From a checkpoint of a small transformer trained on Wikipedia: 24 layers, 5.58M parameters.
Each number is 50 + 12 x the weight over its row's rms, rounded and kept within 0 to 99. Layers, rows and columns count from 0. The size before them is the row's rms in percent of the matrix's.

# layer 15 MLP up, 320x128, rms 0.224, rows 184-202, columns 0-127
103:49 49 55 43 34 40 52 24 47 56 45 38 45 52 69 65 48 76 35 29 37 51 61 33 53 59 45 64 64 62 46 63 68 52 50 36 56 73 47 52 65 48 49 56 28 46 44 49 48 66 49 74 52 57 49 75 35 47 40 56 48 73 69 44 41 24 50 74 62 42 47 44 32 46 38 52 45 41 49 55 56 38 48 37 45 41 30 48 43 33 23 43 32 57 36 43 58 46 38 34 72 62 55 32 63 69 68 55 56 40 45 64 55 65 75 41 46 52 46 53 64 44 39 50 52 61 50 62
093:39 61 56 33 31 46 53 28 58 34 51 42 69 65 57 53 46 52 31 39 40 41 49 63 42 29 36 40 55 44 51 48 55 58 33 49 45 51 29 65 35 59 60 50 53 37 64 62 50 44 40 41 43 45 52 42 45 52 44 26 55 48 55 35 43 62 48 54 39 42 41 40 61 37 55 63 49 62 51 43 49 38 57 61 49 24 74 42 37 51 59 71 38 30 35 34 71 34 55 25 38 49 60 63 36 45 43 71 63 26 52 44 52 22 60 42 37 43 58 52 58 43 59 65 77 35 51 30
106:64 82 63 50 57 48 43 48 53 84 62 43 49 52 56 38 60 33 43 65 48 53 66 60 31 60 59 43 53 51 48 50 43 58 22 52 60 59 48 32 61 37 53 60 45 56 47 45 27 22 67 62 26 67 56 39 69 39 47 70 58 57 55 47 57 44 57 63 50 41 49 27 65 50 46 81 51 43 52 50 40 47 65 46 60 41 57 60 43 45 66 49 44 52 38 30 41 65 60 45 52 48 48 46 65 45 64 57 41 51 58 61 60 66 41 51 70 10 61 43 39 50 55 43 57 61 58 45
100:54 43 48 56 49 28 49 18 59 52 40 46 55 55 55 58 70 53 56 51 45 60 56 33 71 45 44 52 45 59 35 37 53 53 64 19 56 40 54 66 54 56 27 37 53 49 61 38 49 55 41 63 72 65 50 62 55 43 53 54 35 59 58 39 35 47 39 41 62 52 52 94 51 45 37 43 33 44 48 66 79 46 60 42 45 52 57 28 48 24 47 36 45 49 54 58 44 62 53 54 25 51 66 49 65 56 36 43 57 39 39 43 38 57 53 59 30 64 45 52 31 40 44 30 47 40 71 53
103:57 50 58 48 62 37 71 57 50 46 49 50 48 40 51 46 48 50 44 56 49 38 50 56 53 68 50 46 46 49 78 51 45 77 53 79 53 53 67 67 38 66 73 80 45 65 57 42 45 53 40 73 56 43 57 39 41 49 42 69 38 60 48 60 63 36 45 63 72 72 42 34 53 39 49 49 73 53 79 37 51 69 58 42 59 46 46 33 62 44 56 61 28 68 50 31 72 57 54 41 61 44 51 67 52 51 48 50 71 39 48 48 39 56 57 68 64 47 54 46 64 46 77 34 39 34 57 53
091:33 71 07 49 61 53 52 55 41 52 31 30 51 52 55 65 47 49 62 62 57 46 40 60 35 24 44 50 62 45 38 54 70 54 54 33 47 41 55 55 56 47 73 42 50 40 68 50 55 80 54 28 46 48 44 50 51 54 43 48 44 31 21 58 37 47 41 69 36 41 54 73 76 55 46 73 63 59 50 33 51 56 31 62 51 44 62 44 36 55 52 67 42 62 53 36 57 56 62 42 64 74 36 55 44 62 50 64 60 50 45 48 49 61 38 62 37 60 51 45 67 50 48 60 56 59 43 41
121:62 55 58 37 75 57 29 47 42 43 61 39 31 59 62 46 18 63 45 33 66 43 54 57 62 69 53 69 66 54 44 39 43 37 36 56 50 46 59 49 57 57 49 56 61 58 54 47 53 52 36 56 56 61 54 48 34 51 79 58 22 42 48 50 54 28 47 42 45 71 44 67 48 47 51 37 52 39 26 67 44 60 51 28 45 49 66 46 50 48 41 46 41 54 49 42 48 44 52 45 39 29 44 57 44 53 52 58 62 58 42 68 53 52 29 33 70 40 96 48 55 53 51 49 52 23 44 58
108:51 61 41 44 54 44 47 40 53 35 64 52 53 61 14 38 45 64 49 50 44 12 53 44 51 50 68 19 58 65 43 36 51 45 27 42 36 50 44 41 56 49 62 22 50 47 51 45 51 40 52 30 58 49 43 45 44 58 43 58 22 62 55 52 61 53 45 60 63 33 67 42 40 65 53 44 43 20 46 52 62 40 61 42 38 41 68 62 73 51 68 57 52 72 58 52 71 29 62 60 56 43 51 50 36 38 46 45 31 44 50 45 39 39 62 51 53 63 57 71 52 56 52 48 61 55 43 70
099:50 36 51 58 67 24 30 66 54 55 65 45 52 40 60 64 41 38 44 41 34 51 24 55 61 54 47 29 50 56 51 35 55 50 55 36 65 45 66 57 24 44 67 50 45 48 69 42 64 66 34 62 55 61 44 53 68 42 65 52 61 54 44 66 46 69 59 58 40 46 48 47 56 46 49 50 57 52 65 63 52 51 66 62 47 49 74 55 36 62 53 38 43 55 66 53 47 63 58 50 73 38 29 49 49 44 45 46 39 55 45 58 49 68 73 53 31 13 49 50 57 44 34 84 46 55 43 73
104:43 61 64 43 58 60 54 26 63 44 39 69 59 62 63 56 34 39 59 62 70 70 40 69 42 60 53 51 56 66 49 67 51 41 60 44 58 48 44 44 63 68 45 62 47 50 68 60 31 46 64 73 72 38 62 40 46 51 62 49 62 51 43 67 51 50 45 35 48 61 43 40 60 63 53 55 50 26 45 53 54 39 49 71 64 63 42 59 35 29 25 57 50 16 68 48 42 38 55 40 50 31 67 56 41 60 82 52 46 30 60 48 53 50 43 45 41 40 42 70 62 45 54 63 56 60 53 46
089:53 43 52 46 25 64 41 48 25 65 54 52 23 66 54 45 60 52 55 53 60 52 45 39 48 50 66 48 47 57 53 26 30 55 60 54 56 51 45 55 65 26 61 56 73 54 51 45 75 46 52 44 53 55 57 61 49 57 40 67 55 32 50 42 85 48 50 53 66 41 45 58 58 42 64 46 48 48 48 58 45 49 47 67 46 44 45 68 52 48 61 53 26 52 29 31 26 52 50 45 52 43 48 66 44 42 22 33 58 37 64 55 59 43 22 34 44 47 51 22 60 34 43 37 43 57 49 24
099:34 58 35 65 54 59 61 79 59 47 55 51 57 30 46 42 46 41 32 57 65 38 46 57 47 47 57 39 50 56 51 36 46 48 40 54 48 49 63 72 54 69 45 56 47 48 60 60 42 49 74 28 64 45 47 28 48 51 57 48 46 54 51 35 49 78 60 29 48 47 57 63 43 41 45 65 67 55 37 57 53 67 64 61 58 37 56 25 51 44 23 69 57 33 40 50 51 53 35 44 48 65 60 30 60 46 52 58 46 61 42 59 41 16 41 29 29 48 46 36 32 49 36 53 78 56 39 45
103:41 44 52 40 51 46 42 58 50 51 47 30 60 60 30 44 46 51 48 80 47 27 47 29 55 39 38 46 57 34 45 36 41 50 54 34 15 72 41 45 52 46 46 58 51 67 69 71 70 52 53 40 75 50 23 51 55 53 49 69 38 42 42 66 51 43 41 59 40 57 57 35 45 56 58 35 69 71 33 29 40 60 64 41 36 53 38 37 28 59 48 66 43 57 35 65 41 45 56 72 34 38 59 54 43 67 47 55 54 49 41 38 51 45 44 45 49 24 50 57 33 56 49 53 51 38 35 56
100:62 42 60 30 56 39 42 46 39 55 54 39 50 46 64 61 55 43 34 58 42 34 47 55 52 55 62 41 65 53 46 45 32 42 59 27 34 59 62 37 47 69 61 63 47 18 31 32 57 37 40 52 48 28 62 61 60 26 47 69 63 51 62 53 60 46 46 48 66 50 42 47 47 41 43 52 43 25 38 47 51 55 64 65 39 68 46 61 35 33 73 37 62 60 74 38 46 63 41 54 36 40 36 58 50 57 40 41 56 49 39 34 64 36 58 56 54 61 46 32 46 60 73 55 43 86 48 44
097:46 49 70 30 56 35 52 51 58 77 37 51 58 32 53 78 53 47 75 28 40 51 54 28 58 44 60 58 33 44 47 51 60 36 53 54 21 61 36 40 57 39 50 47 70 52 43 47 64 53 56 51 60 58 27 41 60 62 56 49 61 49 49 69 39 53 64 55 45 56 47 55 49 65 39 83 50 42 55 43 56 42 56 50 68 26 48 46 71 37 36 39 53 74 51 50 51 61 58 76 50 42 43 53 60 37 56 48 36 32 63 75 52 54 50 66 59 59 42 58 66 39 54 46 36 51 62 72
088:44 64 46 56 41 43 44 34 49 68 60 51 74 51 52 55 49 37 49 45 59 37 37 49 51 57 54 55 31 47 47 48 60 52 48 55 51 55 59 36 48 39 65 72 53 49 36 45 49 74 52 59 58 53 33 39 66 60 74 46 33 50 47 32 56 58 46 34 65 52 34 52 70 61 52 62 41 53 25 48 51 34 64 47 48 64 83 44 69 70 40 32 59 63 39 47 48 53 70 66 51 33 46 84 53 60 48 61 55 31 39 34 67 57 39 34 45 39 71 33 48 65 58 61 48 26 50 51
107:84 59 52 49 57 41 53 58 47 46 27 64 54 44 33 56 40 29 43 51 62 59 52 32 60 42 61 59 51 35 56 43 59 36 43 41 47 59 35 47 49 45 35 24 41 49 60 57 84 62 57 61 55 49 41 54 60 36 78 63 60 53 51 43 41 87 64 61 52 35 46 47 74 50 63 43 32 47 47 59 37 43 46 53 52 63 29 60 55 46 34 70 20 52 62 49 54 50 62 53 41 37 42 50 67 39 51 53 64 54 51 52 31 44 53 48 36 71 34 42 47 46 60 51 44 52 45 74
090:69 70 44 20 59 44 46 75 41 44 39 36 41 55 50 37 39 37 57 35 61 50 41 53 59 50 49 48 50 49 49 65 55 63 51 50 58 40 45 66 46 57 54 40 51 59 52 57 57 59 44 65 56 52 36 49 46 39 65 66 45 40 36 49 38 63 38 30 79 43 48 53 54 58 31 68 38 42 36 51 61 44 64 62 34 41 42 65 47 59 40 45 70 48 54 57 47 61 64 50 00 26 72 34 44 48 34 48 62 53 46 46 53 46 65 61 53 45 62 67 61 64 69 56 31 59 51 55
098:44 53 42 51 72 50 39 66 81 52 28 45 44 31 59 52 48 53 38 59 42 52 54 45 39 44 41 46 40 78 37 53 65 45 41 38 41 53 51 56 60 49 39 37 50 57 56 48 45 59 43 70 57 60 62 58 55 50 28 53 56 48 37 41 46 42 47 57 52 56 32 56 32 64 63 63 49 42 29 46 58 61 45 44 78 50 61 60 46 43 45 35 37 36 56 60 61 50 45 61 27 67 55 56 84 42 32 42 62 48 29 53 54 51 51 74 45 39 76 61 54 51 73 58 71 52 51 16
# layer 15 MLP down (transposed), 320x128, rms 0.216, rows 184-201, columns 0-127
110:56 42 54 73 50 34 40 50 42 49 41 65 45 60 45 49 58 71 35 32 58 44 64 55 37 64 71 38 74 56 45 54 40 62 45 38 56 40 33 53 68 74 52 47 54 39 60 65 36 37 47 46 39 58 48 53 44 29 63 56 31 46 47 41 61 55 75 33 65 46 53 60 52 47 50 46 62 53 43 32 84 43 46 51 44 60 42 53 64 32 76 58 39 37 28 55 68 50 39 56 60 57 41 46 47 42 62 43 56 62 44 38 60 60 57 42 34 59 44 69 44 26 54 33 64 65 40 73
096:53 54 17 33 41 48 44 47 64 57 65 56 49 43 47 55 54 25 46 26 24 57 57 39 23 54 46 74 70 48 68 41 51 49 49 41 47 52 74 45 50 41 63 53 41 39 48 46 65 47 53 34 38 44 38 55 53 62 49 55 37 56 54 58 45 49 48 65 50 54 29 46 37 43 47 69 48 39 58 64 47 65 52 49 63 51 44 56 75 26 57 37 53 62 68 35 56 43 24 51 60 33 38 48 60 32 63 58 46 36 34 50 56 33 46 53 37 50 50 74 53 65 22 26 36 54 47 53
106:62 60 53 31 61 28 37 31 46 57 55 44 58 57 62 45 46 16 49 47 41 45 64 63 51 39 49 38 70 44 50 64 26 70 59 58 74 30 51 50 51 59 54 50 41 31 43 44 51 29 58 51 46 49 79 59 56 67 59 49 65 45 51 47 33 40 60 41 45 48 36 38 57 32 45 28 47 54 53 53 56 36 61 36 43 47 38 60 74 35 85 42 24 44 69 40 71 47 39 49 56 51 34 60 50 60 48 71 41 43 33 56 63 42 63 58 55 41 47 45 53 54 57 45 51 48 53 36
093:56 39 31 64 47 52 30 30 40 45 59 49 30 47 48 48 44 43 53 90 63 31 66 51 39 24 54 64 44 22 43 42 43 61 46 51 56 43 50 56 58 46 54 48 72 51 54 58 42 58 53 53 60 63 41 51 56 39 28 42 28 47 40 37 47 30 44 63 49 70 47 56 31 52 57 42 50 67 53 68 55 51 53 41 72 33 50 31 52 14 41 40 56 40 63 42 43 61 58 66 71 63 68 41 28 51 45 57 54 58 37 68 52 54 39 54 36 44 49 61 53 51 45 54 63 50 43 33
104:48 62 32 50 48 36 48 48 38 26 57 54 51 60 61 42 37 45 49 54 65 63 63 44 34 56 60 50 21 51 27 40 59 72 51 45 38 41 41 59 65 37 60 42 53 43 60 53 42 52 44 12 60 71 56 38 53 42 43 38 48 27 46 30 47 55 32 62 53 47 42 64 52 50 29 36 42 51 48 53 50 53 50 53 70 50 59 59 65 34 14 29 60 53 58 34 33 50 67 57 47 37 36 34 39 63 59 40 57 56 52 35 45 56 45 62 58 43 59 42 45 47 36 71 58 69 30 59
095:60 40 49 44 38 42 59 54 47 35 59 50 26 52 56 64 34 48 53 54 52 61 50 38 58 43 38 54 32 21 53 54 38 60 55 43 35 49 41 50 38 50 43 54 35 62 45 46 30 71 40 54 51 52 46 46 41 56 36 48 67 39 43 71 54 48 40 60 55 50 47 44 49 71 57 54 34 79 54 44 37 40 45 44 32 43 66 44 57 50 81 51 34 55 23 42 32 36 52 71 51 61 40 41 42 35 45 39 50 67 42 27 52 66 38 42 36 72 78 52 44 71 54 55 39 29 29 38
114:34 37 47 63 36 44 69 49 55 42 60 50 60 51 50 37 63 41 34 66 01 53 48 40 50 26 64 51 32 51 58 72 52 59 37 36 26 52 34 29 40 70 45 49 54 42 52 50 51 58 61 40 43 46 43 40 74 43 38 56 40 37 58 41 49 60 48 45 52 53 49 39 52 48 54 49 45 58 51 51 82 44 40 56 51 48 34 57 52 49 75 37 68 36 47 46 32 51 42 44 71 60 44 49 47 16 56 39 55 47 39 71 57 51 57 62 46 54 36 45 65 30 56 56 38 53 66 44
110:29 45 42 34 46 37 66 38 58 42 51 46 67 44 40 36 52 71 54 33 50 52 48 38 47 78 43 40 20 51 48 42 62 28 57 45 53 54 32 54 53 58 50 57 53 63 50 45 58 59 31 57 51 47 54 38 39 46 40 37 55 33 23 62 53 80 71 50 52 47 50 68 55 53 32 33 55 51 26 33 54 54 24 35 57 50 58 40 53 47 55 60 40 57 62 49 47 51 54 28 44 48 54 49 43 64 47 47 36 39 32 25 78 33 55 54 50 46 58 52 72 37 74 43 56 62 54 38
100:62 63 26 50 52 30 38 52 53 67 50 45 31 34 74 26 45 43 61 60 50 44 37 44 65 44 36 42 26 42 75 56 56 64 62 46 40 74 41 36 51 55 19 65 34 49 32 56 65 45 52 51 50 61 62 36 70 45 56 52 57 45 64 41 55 49 49 68 65 55 52 35 53 40 40 72 63 31 62 53 39 56 57 31 63 53 54 53 49 73 41 57 52 37 59 38 53 37 56 40 44 57 58 62 47 39 52 40 49 31 52 42 52 71 62 61 44 33 50 37 52 64 22 60 63 50 53 45
103:66 54 44 66 26 47 79 54 54 39 60 59 52 44 21 43 46 65 35 47 40 62 25 31 40 52 36 20 35 56 38 55 48 58 42 73 53 41 69 45 55 55 47 30 49 55 45 70 54 32 74 55 49 34 49 49 55 48 61 34 35 49 44 12 39 42 47 49 45 35 59 56 54 39 59 33 44 61 45 35 57 59 56 42 49 44 51 46 61 54 57 59 25 54 51 42 35 74 45 31 44 58 48 58 55 31 38 39 34 51 75 46 58 44 48 54 45 48 64 38 43 61 55 59 42 47 45 47
089:49 32 49 43 55 45 55 54 43 43 39 58 61 48 54 43 52 42 53 57 50 42 66 34 41 47 63 85 51 29 55 34 38 38 32 25 67 48 82 40 38 46 68 45 50 61 64 48 22 42 57 58 44 47 60 47 59 53 35 61 56 50 58 66 39 46 34 73 64 63 65 49 47 53 40 41 67 63 24 58 66 46 53 39 47 64 51 37 31 49 62 51 49 63 36 75 59 46 55 33 56 62 41 66 53 56 44 52 45 49 36 62 52 60 63 65 66 53 45 25 46 56 34 74 48 36 57 55
103:44 58 67 47 40 62 38 52 29 32 49 46 58 43 40 40 60 38 78 34 49 34 66 49 56 52 68 52 49 61 68 43 63 50 60 42 64 55 52 34 37 34 44 47 36 45 38 52 72 20 59 47 74 28 56 44 53 78 44 30 55 77 45 47 51 39 55 59 54 42 36 37 40 56 50 40 52 52 48 52 38 50 32 55 48 61 22 37 51 78 36 62 58 52 49 62 65 42 56 54 59 71 44 52 62 62 52 51 54 30 46 54 32 55 66 45 57 67 44 38 43 56 43 67 56 67 64 58
104:30 56 23 44 44 67 47 49 30 43 46 52 60 64 60 42 31 47 71 60 37 44 62 58 59 45 56 51 58 68 48 35 30 36 49 31 50 40 49 43 58 48 47 35 67 43 63 51 63 55 34 33 46 55 51 45 55 36 61 45 42 45 41 56 65 49 42 51 42 48 41 55 53 48 64 44 48 62 24 57 42 72 49 35 36 34 57 15 47 87 61 58 57 70 30 60 59 63 51 45 51 63 62 63 30 40 65 43 49 41 47 34 36 57 35 68 48 33 34 55 58 58 60 44 60 68 43 54
103:55 45 31 72 26 59 68 25 63 70 55 48 63 43 25 42 46 41 42 51 47 45 50 72 65 42 47 57 48 70 41 67 48 33 50 47 55 42 42 50 61 54 73 46 37 68 56 21 60 44 63 34 55 82 60 51 51 51 49 57 69 44 33 38 70 49 47 49 66 45 40 44 47 60 51 48 41 31 42 45 57 51 78 48 52 42 42 73 36 55 23 50 65 63 46 49 43 54 38 68 34 44 59 72 48 50 34 53 52 42 44 41 38 47 46 60 51 33 43 53 34 62 51 66 43 64 51 51
104:33 36 50 34 43 27 49 27 55 54 43 37 66 65 39 34 46 43 53 73 79 47 47 71 36 61 32 59 42 58 58 41 46 43 41 36 71 50 55 49 61 46 49 27 45 49 40 55 40 57 56 40 38 64 44 55 28 44 51 34 62 40 30 43 40 50 68 56 15 44 50 43 52 53 48 63 75 56 50 47 68 43 37 34 57 44 63 49 54 44 53 28 35 48 43 53 53 40 44 56 43 52 38 57 64 43 52 40 46 30 60 39 40 47 36 36 70 50 49 60 60 31 41 74 67 62 60 38
092:56 56 65 45 41 56 54 40 70 55 60 48 50 37 42 59 60 56 72 56 38 40 76 51 41 50 54 81 59 54 48 38 54 57 53 60 58 65 60 46 56 50 56 57 58 57 45 49 42 55 69 37 40 46 58 66 51 46 17 42 48 58 33 37 48 63 37 50 47 42 53 45 49 70 45 51 33 23 45 69 44 64 62 78 57 32 64 73 36 35 55 54 47 66 41 60 43 59 39 32 58 48 73 53 33 53 41 23 53 27 61 52 59 40 50 54 40 41 76 37 52 39 46 43 26 45 39 53
097:69 56 61 38 56 46 51 44 61 58 63 74 59 55 56 56 55 80 62 48 58 56 53 37 48 69 57 73 54 51 46 37 74 59 71 47 61 56 47 53 50 52 56 33 74 38 29 48 41 40 54 55 70 55 51 43 54 28 55 42 63 36 53 68 27 51 42 48 42 45 61 47 42 40 69 45 53 61 45 64 24 47 45 27 44 53 40 36 49 28 61 49 55 45 32 73 50 34 62 61 47 57 54 65 52 61 36 45 66 40 69 55 51 60 56 41 47 49 55 35 83 27 69 58 42 56 50 48
086:40 39 76 66 62 36 63 28 60 58 62 49 33 62 56 58 52 52 56 56 50 71 58 47 37 46 57 42 54 45 49 38 55 64 66 51 36 56 43 35 57 50 67 59 51 58 31 46 30 58 56 39 45 48 49 46 52 51 54 41 47 38 68 50 44 21 59 41 38 62 50 19 52 44 46 41 39 62 58 39 69 30 50 52 42 42 70 41 50 78 55 76 37 59 74 27 60 55 59 50 78 55 44 57 52 38 52 60 53 21 38 36 68 42 59 52 33 46 59 41 47 47 50 41 67 52 44 60
# layer 15 MLP gate, 320x128, rms 0.221, rows 185-202, columns 0-127
096:59 46 41 46 42 52 69 72 47 47 50 53 62 53 57 33 49 30 60 39 41 47 41 49 50 59 49 61 37 49 31 58 51 70 47 58 44 65 43 39 59 47 23 29 42 53 58 37 42 33 55 41 51 50 57 57 59 60 57 33 59 30 58 59 24 54 55 47 50 68 48 63 45 43 44 52 55 47 51 56 79 61 49 28 48 57 32 49 71 31 49 52 68 76 72 44 48 65 51 77 35 30 59 33 57 37 73 66 74 49 55 54 53 52 47 52 46 46 68 72 54 28 47 45 54 35 41 58
101:31 51 56 37 23 37 49 69 37 37 51 41 47 57 48 50 79 73 54 24 56 33 42 46 35 60 49 71 56 51 68 51 41 45 51 56 39 38 54 59 50 43 52 48 53 52 58 56 50 52 25 49 52 52 50 41 45 50 51 46 36 52 75 45 41 54 50 40 61 57 58 47 41 41 54 61 46 62 56 73 56 51 59 81 40 45 60 69 57 47 65 66 30 35 16 38 38 40 60 51 53 60 59 65 37 49 48 45 66 51 49 51 50 72 59 53 53 80 54 57 47 85 42 60 72 42 45 47
105:44 56 74 35 61 63 50 59 46 45 59 35 42 30 43 37 51 42 38 55 68 37 37 67 36 56 61 52 38 40 39 58 47 42 82 35 49 47 39 39 78 34 52 26 47 57 42 44 63 61 40 38 60 50 49 53 50 43 33 59 81 62 53 51 60 21 62 65 45 73 59 34 19 49 55 66 33 56 64 32 46 46 61 64 65 22 50 43 59 45 43 61 44 43 48 46 45 53 41 49 51 47 55 64 60 56 52 46 50 68 32 71 48 62 59 44 61 47 56 57 52 47 53 49 47 68 42 44
100:55 50 24 50 48 56 37 39 46 74 41 53 57 45 42 52 80 43 48 26 62 48 62 38 43 53 56 39 40 58 57 66 41 19 55 49 52 67 32 38 54 54 73 45 54 31 56 49 57 55 59 51 44 38 58 50 58 54 52 35 47 53 25 64 51 39 53 44 58 39 42 72 51 42 56 66 63 53 36 56 51 74 66 53 52 55 58 59 42 31 42 43 50 45 49 30 60 47 59 38 71 49 52 45 69 36 47 53 58 43 60 71 45 76 70 21 29 64 51 53 62 33 60 39 41 62 66 50
103:68 52 53 44 51 48 40 49 46 56 41 33 51 38 59 41 48 55 45 37 46 62 48 53 24 43 56 58 45 58 24 62 72 33 64 69 54 63 41 36 33 40 74 59 50 75 39 41 46 56 36 49 53 36 39 40 29 65 46 57 47 61 57 33 60 55 49 35 52 65 35 40 54 44 38 49 52 21 48 75 58 41 54 61 66 38 56 61 44 48 09 45 61 44 61 66 43 40 46 62 41 66 60 55 38 33 47 32 33 43 42 46 39 44 45 56 59 58 27 44 67 40 45 60 58 31 46 59
119:64 56 47 34 47 50 48 60 44 49 55 45 55 76 64 49 40 67 48 51 70 44 45 60 34 58 49 64 70 30 51 52 52 68 75 57 47 47 61 30 53 43 65 46 35 43 42 49 50 48 30 50 62 36 43 64 32 44 51 23 50 62 61 67 55 41 69 68 52 41 32 49 38 65 44 55 62 59 56 60 47 57 48 42 52 34 62 73 45 33 46 67 37 64 82 58 65 49 44 47 49 51 49 29 51 58 63 49 44 47 74 32 54 48 42 60 47 24 51 25 59 57 34 57 62 58 54 74
101:53 25 49 45 50 70 38 35 66 70 64 48 68 45 48 72 75 40 66 39 58 51 38 61 48 57 48 74 51 22 47 58 34 56 61 42 41 68 56 53 63 55 62 63 53 47 43 43 77 57 47 54 67 48 39 45 59 64 48 65 56 56 61 58 35 35 51 63 70 39 60 75 73 45 47 37 55 76 38 27 62 51 47 69 61 58 71 48 40 52 45 38 43 44 50 45 43 70 42 75 47 58 58 63 44 52 38 51 59 58 35 39 56 53 56 59 36 54 49 64 48 45 49 40 41 69 50 64
100:53 41 50 61 66 72 25 72 25 43 49 56 58 68 33 56 49 55 43 21 44 56 42 52 34 26 48 41 69 44 55 62 36 43 35 40 37 45 44 39 56 67 56 51 60 57 49 83 41 65 47 33 36 62 53 45 50 51 53 47 51 36 49 43 47 66 37 30 52 79 43 50 42 34 51 62 57 42 47 81 62 46 59 66 49 52 59 58 40 49 51 52 49 37 28 60 48 67 41 68 51 53 67 38 46 49 46 45 43 62 57 48 69 65 58 48 57 67 51 59 76 34 40 42 65 48 37 51
108:48 47 63 40 53 43 35 49 37 57 36 47 50 45 53 46 71 53 56 54 53 54 81 47 57 42 58 60 42 45 34 44 58 56 62 43 34 32 44 45 32 28 71 56 44 58 39 44 69 59 32 63 49 56 53 47 44 63 53 55 32 52 54 50 50 62 70 51 64 42 39 58 45 48 24 29 55 53 37 64 56 73 49 49 49 46 80 35 54 44 67 49 51 49 33 26 80 51 46 63 31 63 53 50 59 50 39 36 47 48 38 30 46 60 53 58 71 36 24 19 51 63 60 49 39 40 37 52
089:77 32 62 52 54 32 48 38 56 50 37 69 58 14 50 70 48 52 34 52 72 75 56 62 58 58 34 55 55 38 46 62 45 67 48 52 60 40 39 47 36 48 61 51 46 40 60 58 83 55 57 65 49 44 66 55 48 46 64 49 51 56 36 31 51 54 42 53 49 21 29 55 46 51 57 57 61 43 57 64 54 43 63 28 54 52 45 49 55 44 52 66 31 39 44 49 46 49 29 68 48 39 57 36 51 51 64 55 38 63 16 47 43 76 57 56 52 54 41 41 70 55 63 60 63 58 51 40
095:56 54 65 46 60 67 69 67 68 34 50 46 62 63 55 60 53 49 42 60 47 47 54 63 52 55 57 37 56 68 58 44 39 32 48 45 12 64 56 52 50 56 58 55 34 39 39 43 48 53 40 37 34 32 58 59 36 43 66 76 68 54 28 41 53 46 54 57 45 64 55 57 51 32 38 34 49 50 65 56 31 57 66 56 45 40 59 74 73 53 49 40 53 31 40 41 54 58 49 42 81 57 48 56 38 46 53 34 53 59 41 59 51 48 43 36 48 53 55 65 37 36 56 11 26 53 37 48
098:48 63 74 57 40 51 52 32 75 32 60 57 41 45 68 60 57 45 35 30 42 61 57 55 45 53 57 71 24 28 36 65 66 52 57 61 51 56 44 57 71 38 44 46 55 44 55 54 55 70 44 43 67 37 58 29 30 46 52 50 76 65 31 35 53 40 56 50 59 32 54 45 52 35 40 58 34 43 57 38 51 45 47 33 47 53 45 71 49 58 50 39 36 68 65 41 39 43 40 37 55 60 39 55 58 41 46 59 52 71 47 58 56 46 74 59 61 58 45 59 51 32 60 21 47 29 69 59
104:48 48 53 19 23 42 29 51 63 60 45 54 75 54 60 52 38 54 41 58 46 57 43 34 67 82 42 29 39 35 37 73 42 80 53 65 60 50 46 54 38 53 68 37 37 51 56 54 64 53 60 21 69 61 65 38 54 61 49 53 52 51 39 38 40 43 58 48 47 46 56 24 39 42 44 51 45 60 44 62 45 63 47 68 59 57 65 37 47 32 54 46 39 63 64 49 52 71 43 63 45 51 49 42 59 46 16 45 64 42 61 56 63 38 50 59 51 62 42 65 45 39 57 54 56 43 46 58
097:53 62 59 66 58 61 51 48 51 60 78 63 25 57 72 57 48 49 43 51 33 51 27 42 70 70 40 45 30 45 73 43 31 33 57 38 56 24 58 57 44 42 48 52 46 69 61 49 50 50 54 46 54 66 39 87 68 58 50 53 50 38 63 52 22 27 39 37 57 50 64 36 53 54 40 35 51 41 57 57 48 56 33 57 52 56 48 56 60 28 40 51 40 35 54 56 44 37 48 44 42 71 51 48 62 44 46 22 53 62 64 65 56 72 63 55 43 39 52 44 60 56 58 44 64 57 43 41
086:52 71 45 54 45 44 38 38 19 52 44 52 55 32 53 53 43 47 26 39 66 40 20 51 50 69 69 49 33 73 49 53 61 59 43 47 52 47 32 70 45 26 37 52 54 55 61 63 44 49 47 50 48 46 31 39 33 49 69 57 53 38 65 50 49 56 44 30 45 62 48 38 59 50 66 57 38 65 50 56 46 59 41 38 54 45 60 44 59 62 47 38 55 46 63 59 44 42 67 56 55 68 36 73 50 47 42 83 52 52 28 50 49 61 67 54 50 36 20 44 44 48 70 68 76 47 53 59
103:44 40 47 54 57 44 66 60 45 65 41 53 48 41 52 65 41 44 21 56 47 35 46 40 46 33 38 58 47 45 37 46 61 39 54 50 41 51 52 65 49 44 40 61 47 62 68 64 40 54 51 40 29 53 42 53 58 57 46 72 59 42 45 32 61 46 67 45 62 37 78 32 76 48 49 59 43 45 28 69 51 66 77 44 37 37 35 49 31 44 67 60 43 50 50 63 55 40 70 44 32 39 58 59 51 39 47 59 53 72 50 82 67 33 54 48 34 60 62 25 62 41 38 56 51 40 59 30
090:34 61 48 36 38 44 58 61 49 46 51 45 51 43 54 34 52 49 46 47 33 56 22 64 41 34 42 47 48 41 52 51 66 45 36 76 58 55 39 53 45 35 47 64 39 55 54 57 59 48 60 37 58 50 46 48 47 47 51 62 56 49 54 38 41 41 43 48 66 42 51 50 53 50 49 64 46 59 32 50 63 61 37 68 36 55 45 47 58 72 49 38 43 45 51 67 48 58 51 65 00 45 41 41 56 13 50 31 28 57 47 56 59 62 47 35 37 55 58 51 66 25 57 42 51 90 65 29
086:45 61 74 69 51 58 41 54 62 71 53 56 40 41 46 57 46 34 55 43 66 35 39 58 51 63 56 48 58 46 48 46 42 48 67 15 74 48 47 62 70 41 65 13 77 62 57 47 47 35 48 45 52 44 39 54 72 59 41 65 53 72 39 66 55 51 51 43 53 64 37 62 43 65 43 47 51 42 49 48 53 57 33 65 31 66 40 54 61 65 56 67 48 33 68 49 36 57 51 58 46 62 45 52 90 50 66 66 32 49 38 59 59 32 43 58 47 50 46 48 46 53 57 49 56 38 49 50